config.yaml
num_attention_heads: 3
head_dim: 32
qk_norm: true
attn_scale: 0.341
init_std_up: 0.0704
optimizer: "adam_atan2"
max_steps: 7287
Each number is 128 + 32 x the weight over its row's rms, rounded and kept within 0 to 255. Layers, rows and columns count from 0. The size above them is the row's rms in percent of the matrix's.

# layer 17 MLP gate, 256x96, rms 0.164, rows 1-5, columns 0-95
size [100 103 103 104 110]
[[138 132 138  86 147 116 112 130 175 121  84 137  84  41 174 106 117 116 114  97  71 104 142 155 156 113 126 152 139 165 129 101 179 164 109 135  84 177 154  97  99 177  98 106 116 128 206 133 151 165 144 191 203 131  81 126 111 120 139  89 125 155 182 134 166 113 136 136 167 131 102 152  76 116 134 120 110 124 125 115 141 160 146 118  91 113  59 141 111 162  87 108 190  64 118  99]
 [145 132 121 104 142 144  74 129 133  73 145 100  86  73  97 160 105  99 131 112 129 121  76 133 189 126 180  87 129 146 117  60 161 110 127 101 147  87 143 190 103 113 125 135 101  66 112 100  69 140 122  97 119  89  93 104 161 112 141  87 112 164 113  67 161 132 157 124 140  88 167 110 108 221 165 177 120 150 141 121  91 167 152  71 111 109 128 150 102 114 187 132 167  97 125 141]
 [137 135 120  74 157 114 151 128 166  86 153 122 214 144 162 144 163 123 115 199 133 132  94 129 132 134 144 103 143 130 129 117  54  96  81 141 108 105  93 103 156 143 107  94 143 105 116 130 156 170 105 125 130 183 174 103 127 140 100 151 137 114 130 193 161 155 108 108 106  60  96 167 129 170 130 128  94 139 167  76 102 213 132 163 114  98 127 113  42 185  83 114 139  99 127 131]
 [136 132 141  82 192 147 169 170 147 219 119 179 133 150 110 152 178 163  95  92  45  95 171 131 138 167 175 124 150 193 145 181 142 111 170 145  91 122 117 149 126 119  75 120 157 162 124 133 126 167 114 136 143  88 157 120 127 100 143 143 163 132 131 203 117 120  95 139 108 138 138 153  96  44 150 150 149  69 113  76 124 147 154 115 121 125 127 137 149 113 110  68 150 133 120 105]
 [133 119 131  83 128 117 142 132 142 151 123 127 109  66 100 127 187 148  97 104 132 115 129 179  84 139 141 124 181 163  87 152 174 101  97 139 167 181 129 196 126 148 129  78 161 118 107  97  70  64 161 149 133 109 129 120 192  89 194 130 132 174 168  75 107 172 157 167 143  81 154 161 121  88 134 161 136 105 116 134 117 148 148  91 140 157  93 135 100 199 148 113 122 107 180 178]]
# layer 17 MLP up, 256x96, rms 0.159, rows 1-5, columns 0-95
size [ 99 103  98 106 108]
[[129 155 126  98 129 135  62 116 174 132 160 125 117 156 166 174 199 120 115 115 195 117 179 156 116 125  78 123 166 105 106 203  66 118 167 102 136 117  94 138 112 133 186 110 152 125 140  75  92 149 154 124 116 128  99 135  87 104  99 164 149 130 106 148 113 152 169 155 131  71 121 154 137 146  81 108 124 204 109 159  88  84  82 140  72 157 106  98 198 109 161 134 151 150 140 119]
 [126 204 153 121 186 148 113 105 120 131 125  80  56 142  82 137 119 101 137 113 139  71 166 148  72 111  96 113 164 167 148 108 119  98 186 134 117 182  79  76 111 128  75 134 195 173 148  94  86 127 133 119 130 144  77 127 131 116 131 148 127 125 133 153 192 176 188 127 107 113 113 187 101 135 162 139 142 125 149 138 120 164 128 189 160 152 139 116 162 138 190 156 136 127 182 108]
 [109 116 110 128 125 171 139  80 138  64 132 120 136  93 120 197 135 149 124 130 135 122 109 140 101 171  82  52 121 119 149 139 123  92 189 149 132 133 176  84 122 129 142 149 108 158 119 136  90 109 146  91  79 115 131  90  71 129 166 146 169 138 157 119 161 122 226 141  48  87  94 154 142 137 101 127 134 105 149  73 105 136 137 148  42 163 117 136  89  88 105 112 100 179 128 102]
 [105 226 177 134 126 132  84 130 157 120 184 162 117 164  92 122 177 147 138 152 115 142 194 112 151 162 146 100 122 140 158 142  37 140 153  92 132 133  94  47 131 196 147 111 130 104  99 144  95 102 116 121 138 171  95 137 164 113 129 152 161 107 119 175 133 124 119  80  93 137 121 139 101  96 139 132 133 153 132 172 130 128 202  92  85 117  47  89 119 125 151 117 103 142 126 106]
 [144 101 152 167 138  95 157  85 197 103 124 112 102 106  80 144 115  85 168 132 112 196 186 107 129 201 121 130  90 108  98 136  90 134 102 145 104 163 102 147  94 128 164 102 149 113 199 118 109 138 122 119 116 154 113 140 180 121 155  88 178 121 136 116 182 195 161 108  74 111 147 165 124 137 126 127  85  88 125  95 118 208 135 130  87 139  71 140 117 147 112 165 116  67 130 165]]
# layer 17 MLP down (transposed), 256x96, rms 0.209, rows 1-4, columns 0-95
size [ 97 102  98 107]
[[146 154 145 156  95 117 166 119 106 134 112  65 133 124 152 128 145 141  62  87 146 130 111 204 180 102 105 147 150 159 187 112 142 163  73  97 119 103 109 119 113 159 144 129 151 144  95 135 157 134  53 180 140 134 110 157 159  99 176 108 107 164 156 142 132 104 164 113 137 138 126 131 142 172 100 160 118  67  78 152  89 176  82 139 154 100 106 136 176 190 149  44 136 157  88 156]
 [134  66 130  61 120 136 121 101 120 122 147 134 157  77  45 145 179 101 146 115 151 104 171 145 124  29 108 133 123 102 108 158 130 169  92 113 143  86 136 118 123 116 165 165 108  83 143 135 147 131 102 126 114 143 106 120 143  93  85 147 166 154  65 147 114 207 182 118 201 135 146 134 135 161  63 179  80 115 138  99 166 107 121 113 164 138 155 113  96 124 105 135 115 131  83 111]
 [167 209 108 144  93 111 166 150 154 122  85 149  88 150  85 123 144 153 154  94 140 151 130 171 141 135 129 156 127 141 119 103 182 124  90  55 103 153 112 133  98 167 143 176 119 141  90  86 140 136 103 139 115  70 132  69 109 166 109 145 132  78 131 136 122  87 156 147 156 121  92  89 108 102 113  97 116  35 106 159 122 122 176 130 140  87 146 148 137  81 204 123 120 157  49 143]
 [131  89  92 150 169 107  84  84 140 117  97 120 148 176 163  86 135 120 136 105 122 109  67  93 124 142 100 115 117  79  79 186 139 156  92 157 163  80  87 122 138 108 143 114 101 142 105 155 156 113 142 194  90 154  73 131  70  94 135 107  56 113 122 131 117 123 113 123 106 106  93  30 162 166 117 125 107 161 120 159 187 106 116  82  91  96 140 127 159 141  95  68 129 116 161 107]]